config.toml
num_hidden_layers = 13
hidden_size = 256
num_attention_heads = 4
num_key_value_heads = 1
head_dim = 64
intermediate_size = 576
vocab_size = 2048
hidden_act = "swiglu"
norm = "rmsnorm"
norm_place = "pre"
norm_eps = 1e-05
positions = "rope"
rope_theta = 10000.0
rope_fraction = 1.0
qk_norm = true
attn_scale = 0.15
bias = "none"
tie_word_embeddings = false
parallel_block = false
init = "uniform"
init_std_qkv = 0.0352
init_std_o = 0.0069
init_std_up = 0.0352
init_std_down = 0.0046
optimizer = "soap_variant"
learning_rate = 0.0032
beta1 = 0.95
beta2 = 0.99
weight_decay = 0.026
lr_head = 0.00567
warmup_steps = 41
schedule = "wsd"
decay_fraction = 0.582
decay_shape = "linear"
final_lr_fraction = 0.05
batch_tokens = [16384, 32768, 65536]
max_seq_len = 512
doc_mask = true
train_tokens = 213200000
max_steps = 6062
dataset = "wikipedia_en"
Each number is 500 + 50 x the weight over its row's rms, rounded and kept within 0 to 999. Layers, rows and columns count from 0. Numbers have three digits each. The size before them is the row's rms in percent of the matrix's.

# layer 8 MLP down (transposed), 576x256, rms 0.221, rows 287-320, columns 192-255
092:469464596507481480598583458419476586458487545421441540500576444465524505506454497478462420498423566495444507351495522451503556475629592507495470438549490590503476525464501530537499409472494511
085:528456458567517589475600501438493552509411516507455470499531512572549439585475538497435499519456538426507477416502501529423470515498425454442394459448557458519523529436460609457447500510495514
093:505543512541479502461465491547577547498514528495548550496523440457491503383500556399454460440511595488472491539474496481468461604480519429525549565499455449513494533548491545560480481512490486
101:473585499506511563525490537490406459514483525477405561360533547460589460480334453564449459529427501522485549566567498559455616526552509413491484449406439558449498556484468502516437428433502480
105:504524562493463563500463454512536457446514501520508491549563544437542584488555505596475511537506529422420460561470560552442535527544423499466504564542436457469573471498520459511428474488502494
102:412541513435533555529549560470470553523497549465493440535409517592556537535484440470521451419538517479493526551540518512494444584557486496471487479616543539510497512455590518471466596485599467
100:443447433497432512484530565508477510443464583496382531455445421475473474503600441465487494487541492482428573520565485442567525595492482551547533485437445412456423522415550537460472525526490595
091:442459545552520426359436535394416442537504542397499462495485485462412497510512549495502564556534506414500505450494588499520476425426468595521562500435395500561414539490435528530571538518568544
097:459467565504524456552459493511484535458490543492501534560544540479496417477588479492573478512412547506527494523500537499441375500559417486521477541556585474464491595477498393509455465490511522
099:529540549480556437557540513503433498478579530477500461545518564517479526530509489475587489497455569509525446563454442552431487574536561531549532581556535449509519587489403543445570539596464455
103:527521613565449464514542518518448552419584513479508588476532452509555442596495472495458442505471474541461567477438514441525364553533523523530519415538559510552533496496511606452517546503588449
095:413520391495587461645491509499390551473488481478496453558484534503469539540520479414562493452544490381440502447503473454612591479489514439470501411603471514437420431519583557501488505477470527
101:507495456463463589548512402395492521452526523546460515481476388516429516488515433522491447577450461508537484579458566494399429493369457436419487522596577517530493388492523563567559489518531512
099:533536572535452507465491531483530447510467549524450501526484537580555484529429551558624562486573512509528516660387528553531473468374444484435547526499455498518492502559489579439549481533486535
097:403498481581527484513540520588398493436410462464482476528479548468538574525564426541512556380599583635459573567458495434473529555472491548433516487554568502528533544503463479574511514438445598
101:448435528372465494423528509450527578514433442542468471523554550504466475600458574510493437563405507532512417605529515505462480487536470590539532427533444609451514501440521479564473474449611360
107:491534476559539600455549550529505514504454517547544487571524509561487501556489494577561539568558555525434439466578617557511565570573451521513486531477502569468556510488596522477493466544495440
101:543520430563510507513450439522443532482469485470481527535632556478476474546514441474556474470457521511438500459560501424455472407543470590546445420575447511456471494503490534449536502539536569
102:543559529478549569503533489485441530585555498414502539470407525453498509389495499521376521405534573489539589386560500513511506558504458575472540487455516486420454480575569516470535533518509566
104:513597476546565516425545521577498463546549531510431469492516462546501446503491445507465519590405521527523566472448500477577505544560544449469562489510503489350593464487457503576459504457517474
106:527567520578447498520474425565490513558507498533422366523507479465456503528549490482443524575501610477550439550440381601538463473501579435463502499578520507404492523525467613617469473518539486
100:498398487412532512438643522551523473506463493422544578484581458594468403559511506488485415435407573514576497481561540557527534504395459537475564447571517531573481610566443466527579492367547379
099:456395515433382433522489455471520530546438444530417478526624546596479472456498472483512432519511507468444515516391612458453553568591491459451483526465476513502576498450498496417561481434526521
095:486454449501417516441476438538415396621467583564517416483581599553425433530451477474503509517483507564502537459605559563460562526583501524505595539539528441604594469569539517524484415568550575
109:493410499512629510463577448598442522397473444493606508467510509435539521477462479555418445502582413599481553537488441493527515551471554508473520541468523557479521430435471481552461476511427547
099:531459447526489509446472512503476550353448566507543458476468520459498506430561550571590534537446453501453551493490443566329441536387542477505471490397489462534564451474509530426511473497544510
104:478449355506445480418467420481517526508439468497501452458543508510431451386536474489504441480359480506488508521467600509451557479412520453551467566484466459518487580527494506460510539436477413
094:488531470455495522521499513490505487525473333455544600489516569523496508498542435522505621444471589494541541575527536430456519480473442480485467532516318461501572517545499557583551517471462468
093:507473591551399545547608474439534564534516599527425561496430549434535529544452626532486559570522590408473482539642453556548416414451472471510449474553522564505528418495534567504487464514535541
104:473497524416589461525480409543539495523495477515452439422475522550468460535546413477527504508551597411507520525539530483476505635536483528440559506535580509534460517450533438526447532542407512
096:545529535419480558497537482526555564497482513592653563590525512516459501461455416597576513611507476532482481525476493585599580546570468497518548479447530429436501551507571473419550525490454441
103:507564456472579527438471533517520501535495506516517607463489494564477441480463613520473515564491524476446466477397469543487505464539473424569643471445523450500462514473469510460477470496438542
099:520542529451489567546548585578509567506508563520535478446384565427472597449548519572555551466487425526602501559461525562460523496534427600526431487527452555507566441477482604549476519481597453
104:532500449439502484392550532392451441435524504453501566489511589498580433465566445538532487502489504486375513476580536540579480452542568445411470559462515522523476567550574505527382487493486617
# layer 8 MLP gate, 576x256, rms 0.222, rows 288-320, columns 192-255
095:461527488439515455544592495494527547530456557463530409502539627558607506502524486439501588523498487555579510558519364518552518530562452454474607499492439493522495506417544466421462499574449454
093:479423516393466496468514512538521378464441477459492524518592546440507595530523523445529541515507486471492486464491472507519475526566561505598458351535418394482503537486497477471452500550532523
099:566469468563473474505513543526296451521499501529441514518534479484474531520454472574648475500557507483430501576354487383456556470534500420452450492504459570537508468403497538483521342433413450
112:519563477560524552460612513591567481477394524484424491521557419507552470468460552509453482546495494516448549493464535586501522365536453497518497440369559532552488500546551606541412497424611446
103:561545491432569393460395460496518535481580454520473415499557518457533479501511489555555499397475470463522494501449546540474515563456594473510485466516485502498449548569521492623480507427522500
094:449509572406545502422505555459486520443573504462494503496435503515507479486534516538482376462480431513431559468461517573520491490475503580395541477490460524528403545602461511458502505461460557
094:436546502516421478642545414529544495489524406531511363536464492479487484475546397499467477507479522449490544519418584476515499523546528408521553517556589506569489501558452532589510531517534496
100:568506570536504484455516395626522433551472530441543522550511509425530568505431528415464521472543500497481514454506395471484455541436561456477532578486458538483404547432422525478511514608514475
098:622434448436430439477414528589516509463494478494488537425480482531567484467509499487521420520465536509630563589400479582548484514496648455501488545479599507438489413424487458555474443495447542
104:528554480525553525572482520515594481485503441433457542440484399454491448539527492498470348600468456486440515402501489559484500487543473521479563590507534509388528437551475461554498568499585414
098:483509481419510454501454485472495511477473518543516558492492435513432506481470497491591524507535413449525392396526486554527505494575532473462524536494534462491508424571417450550579561410524624
101:627567546556495449507538604451485511418510379551506497592556469532460481477422503518473434615549511500561484537509473549536500518513472505469509429503521593418526504509465470516485540483567509
100:473523412475573559515435530543455506484498466536529540468521477503624551523443461521495519559430595516502539487484425358469525464461503493506475591419535450480543476573532540488492508411579476
099:428511494624504498502562497417508507559367503507472529448555522586428367526482528522525496462506511549456443558490503486468543593551533479604526526464427499522569540536524638623550533547502479
101:370536468587484564500557504535441513480406504441446545604589466500514516538539484561588530519601497404560546491459545513477496526460597473459505515452594568550461487584471554526500552481515533
101:514552530549532475438568496495450473555458535486498483481405487442566629554472520524485462522557475576568506493473610481547547505550527568481574488482558392539553374445503499415547492557514511
098:450456489476488490473476576556418453479579560535522439493467526471495476492419527590460506405494428499410561419572475427474516597430519516484528516468496553546491432434416509545514579418532524
088:506481406569522484576396494454491466496495575554472548522456552524533546513531445496509400516587500562630541414429494371590450461516496452481507462482549450399540439535475521421535569460491539
103:492481537426493542479526500450499528545540568459465438555553478467435467510556531510510426528532507522564420513418542568522518483475548532475562410404509506399463521557428463480543499531536565
101:419552580536591526519454451452458464541572420554562438486453502462474514409448457496503426524532530448468574483564451515540542548523446484545489601545588521435535498546569517559466470425484523
105:434515521459534445419609517490413470484502426473618517555547494493538507420470506522567415535552522517469385437443437469475490558477510514491495480561461521562582525479575498496490468494516496
094:551548494420551461460525421524593562535440543465542531501548440536489453495539520505435409578549583461420495535451471456374434516507642489590590545526535506583523454485486499459505475484457545
095:452506492547466556608427504434435413495491567516439507464482493450522526553422422466520498542544488495560496479448477510566411550509460501458571534528497519435533443499495530534537416451433462
104:494459534576442446501419455494579467550493424498548506399436470545497542522457493568528517422534552459432436439531490467495418519465430502487557494493476559437450405454536538491476444456514514
105:546500550582502497507448490481505415514486510542383639524513519629449461525475511499429547505531474493424471552502575500465445513561524504584407381474516501540461578530543487468476436491582467
099:470533571481551527556451469480570582518536446509486465510523573424475518469486429478583514549518563505501583504562467440490505560533465366388545482538430441498506525554349501469490455496500524
103:488471513538512561399544502551542433499538456468571516523505463497405482477499420495504535457486644520622457515532500544496488478524515547496464594438399428507519618425510505506431523426440516
090:448515392528523474475530516461403480484512552495534504578394472490553601439487592569513470435638481448478496552431514537489433492543548490491447528448450534496473476438456470550402485382542480
101:444548533487460540482487563540534521590478469575493457514443538423543442493486420439524410549559485452497554582452543527582471562440499484499562447511463449509503512582613534518573447542574567
100:557566550556505557507568568546488430440507521449500528480477480437541523516513463519463461542470517453507489445424505557569664478477530501542515452473481553424451467451510530547530506534435438
100:314533531539489503506582466500510630532553401467453581426696500517428415459487518489499492516529566509449444493468498622551500440401476490529527555464537516520452493499527545571500491494487486
101:521408561502459510583476424501452464511536586523430532486541528469436500442545508674460507516571533536511546443511524509472483497474515535461587464511475545453426485425465537510410478527480513
105:494490513494472462469529529562471557522521627510563517523492478482522467515567482499471417450452485411495496504507528528429503466542508613504505610428565488553455533448582461409473526553444443
# layer 8 MLP up, 576x256, rms 0.234, rows 288-320, columns 192-255
095:505609485519525523503461477460462453522508462545500483474456523472537500428457431502661526504557593572559487450456491514512537553515491433520519542507501566551500505441457492545440484508363528
096:447462564499482608485434573568580550514471537496483553385506476488503509510478470515536396498569464437498577508464449442495490561456530447647478427499547549553462502534491469509499449499505548
101:581496453491470580462472477558554495537465517407423466532516474625477443460400490634578538481454573501529451499503469582513542545461467470483443570512520555534464484494437557410621552561485519
108:469537506525481540488487545490648454415472549518482572527552565518530457484419509643475491555442585540474470535521557562443468494539514538552527428512420478508606398453534522434501524405505509
101:530571518509530478524505426527555572451454480442495439526495552447533533501544548446509527492430451543474594494563512439608431463485491478438496419505437484480542496499492569389628536428582514
091:376583509479502521484595520525530532513548546547389507551531595495533560588466470468439445549519437530525475520544437499353514569478443442450508458473451470462487466525524608503522564551539535
089:504545502528599452495499493436497499501473517474494569414519457465480554618494530505591522524509501475463548512568464416453491492430495601498493481483488514457449535551414420461491611420460497
105:407516528480470495499502405505557522562535569432501456432512517529514577551522488420509485443450468516486504473413519520453411443431445510465447481520487452421536599543504418555482516499415536
099:480486389533576406549523507513449524605496567560526505519609439438456383497565434471524473455600631474536497474565461499573585451458527543499473461468472525416509538569460450471453506489522398
101:549504526546518428553516486451444441452462499511533494495518437567514541512533515502522378526512516528474448460528530544596503420542474488441521527505477543402556570477536549482514514538534456
095:457433492574474511471442476443510588408468424493487445497590439437479551485474528392560548523481539523469502467415467499484452442462497567357527541453595618499521568428548472473462570455596526
106:575467508506431565436537441446439522542472469610489504541609456495558587461495496560488587467450542559568473491482511465428516459489467494538538445601551511570437409552456503575558526515507585
098:513486467501547488476577457598613468484501398446494538561450436520476567601479582522509507526480431475491519570423442469566429521397453496391491471527423516549594524482529443424579476495514489
100:582514460545550429447453519461437588505491561361544459480462473496351405484488436495522515466484482558482434486501486453492513572463525452529553547537477441588569537609491509598490448453540407
102:547447561476538536448483465476418555556490498476537472578407500474420485447532464481446532416551496546557442529479464456435497390484497497395492468524452497497589479542466563541519530440588576
107:487528459514523437458468482568506576559453447480592407508488526484470645525493451525514513588495600452307465555607511527444527555457525488561559409559579478427454462485515545582554440587499521
101:472521470513464465460465486560583507477556476528520418348475503547534511563545577527458505521534497501569493623500502464520461476574450470585543500427489539484596472497461451472368494474524404
096:484423462442489532575520437439433532533597362553366507460520484515475502512470468515467500505469596582442366521583517549512571563501420533458546426493521464539460458543568465534527482514472600
102:530587501567530520472498409571396471449532608435497471559513525574534455485509453573371514490555474548477530494460549464578479505470441568504566484476524536462487502502494445492504432404503414
101:527513518579513453490508518550436544541460586490514496500531522493445502508502556407431418452478575547478558478460548453554454519456541596425585462534528511406504575490554508481439562601505573
099:499551491471606426533549473476476494550465507477614475477468565563554475474523475505473492435602455480561482414551444490593456470445441525607469390508478497480453556593453467530502552450485474
091:472520540514457475555532479594553489500465491505415528567507477525452514539578519525406504381514535577485554484557566467462505532536528527457419501431584480458458449561468469473515487472530486
094:495470533474482612587400469457455526470443534482490521565515378531484545485440464434444424539516495508535582499472592493482483459497539505556537393572535527447520434529463489521613545500562459
103:482503487498551538511556529525443500469402422487471423530466420606388412581452484459517480578480479508491478507486489457499446469514501526545515500517513582493462489402494562488522462422383556
100:476499547491545518530460512421463533530405500519356486444606562493558495508439517488582548467553510535460461544462400567460557473444573549531553612575506502565593402484464444452534484441464638
107:445406556472447525466483524452549535526520538499514525590515493478497447594524486465474448556564529465481607470491460440598554541457491468474515534500513505431515467461521568505577556481467618
100:375479491556492464510525564367513455549426463530455460535394615487578544468442429557474560510558575514513563538442521529522493505470502438390445515416482524444492576479563494534515422462585453
093:421540510466497515427544592569454448456417577427471484563382446555498603466487534510496447419508538462437450446544543491494434586485561529592511507495478441501459527440502524539454417369566520
100:466508523576503412473459392574435461460462483505490486504503471524430496488556478500477582473489562522546502543474453554483501486418529647541362513500453545463564556455503551520591443450471507
097:425507532519524450385448458481488508441465476456533499488527452530529482487443501533529517543571555504528391576476536474586466518479515470456530500563525426459601526510483541626447513500449466
104:499461550455510486528500484440472463517523480502515478563512484433608456466551476476458565483415509456402470489516509494517552603570460428395499572515505427488558482493501501536449571512500467
098:466484406491565535467458540612558613469413459485555438384465432466582526492523468443454514508400577474517526458524580515467536566499502455562537613481513506461464515540544491507519484497595422
102:393446488446472499502474519437545420505471461461500421499566597452494404441536439546430538504607455527419504449553380648459554449444543552495436428566498501531568492517506574525456487462479592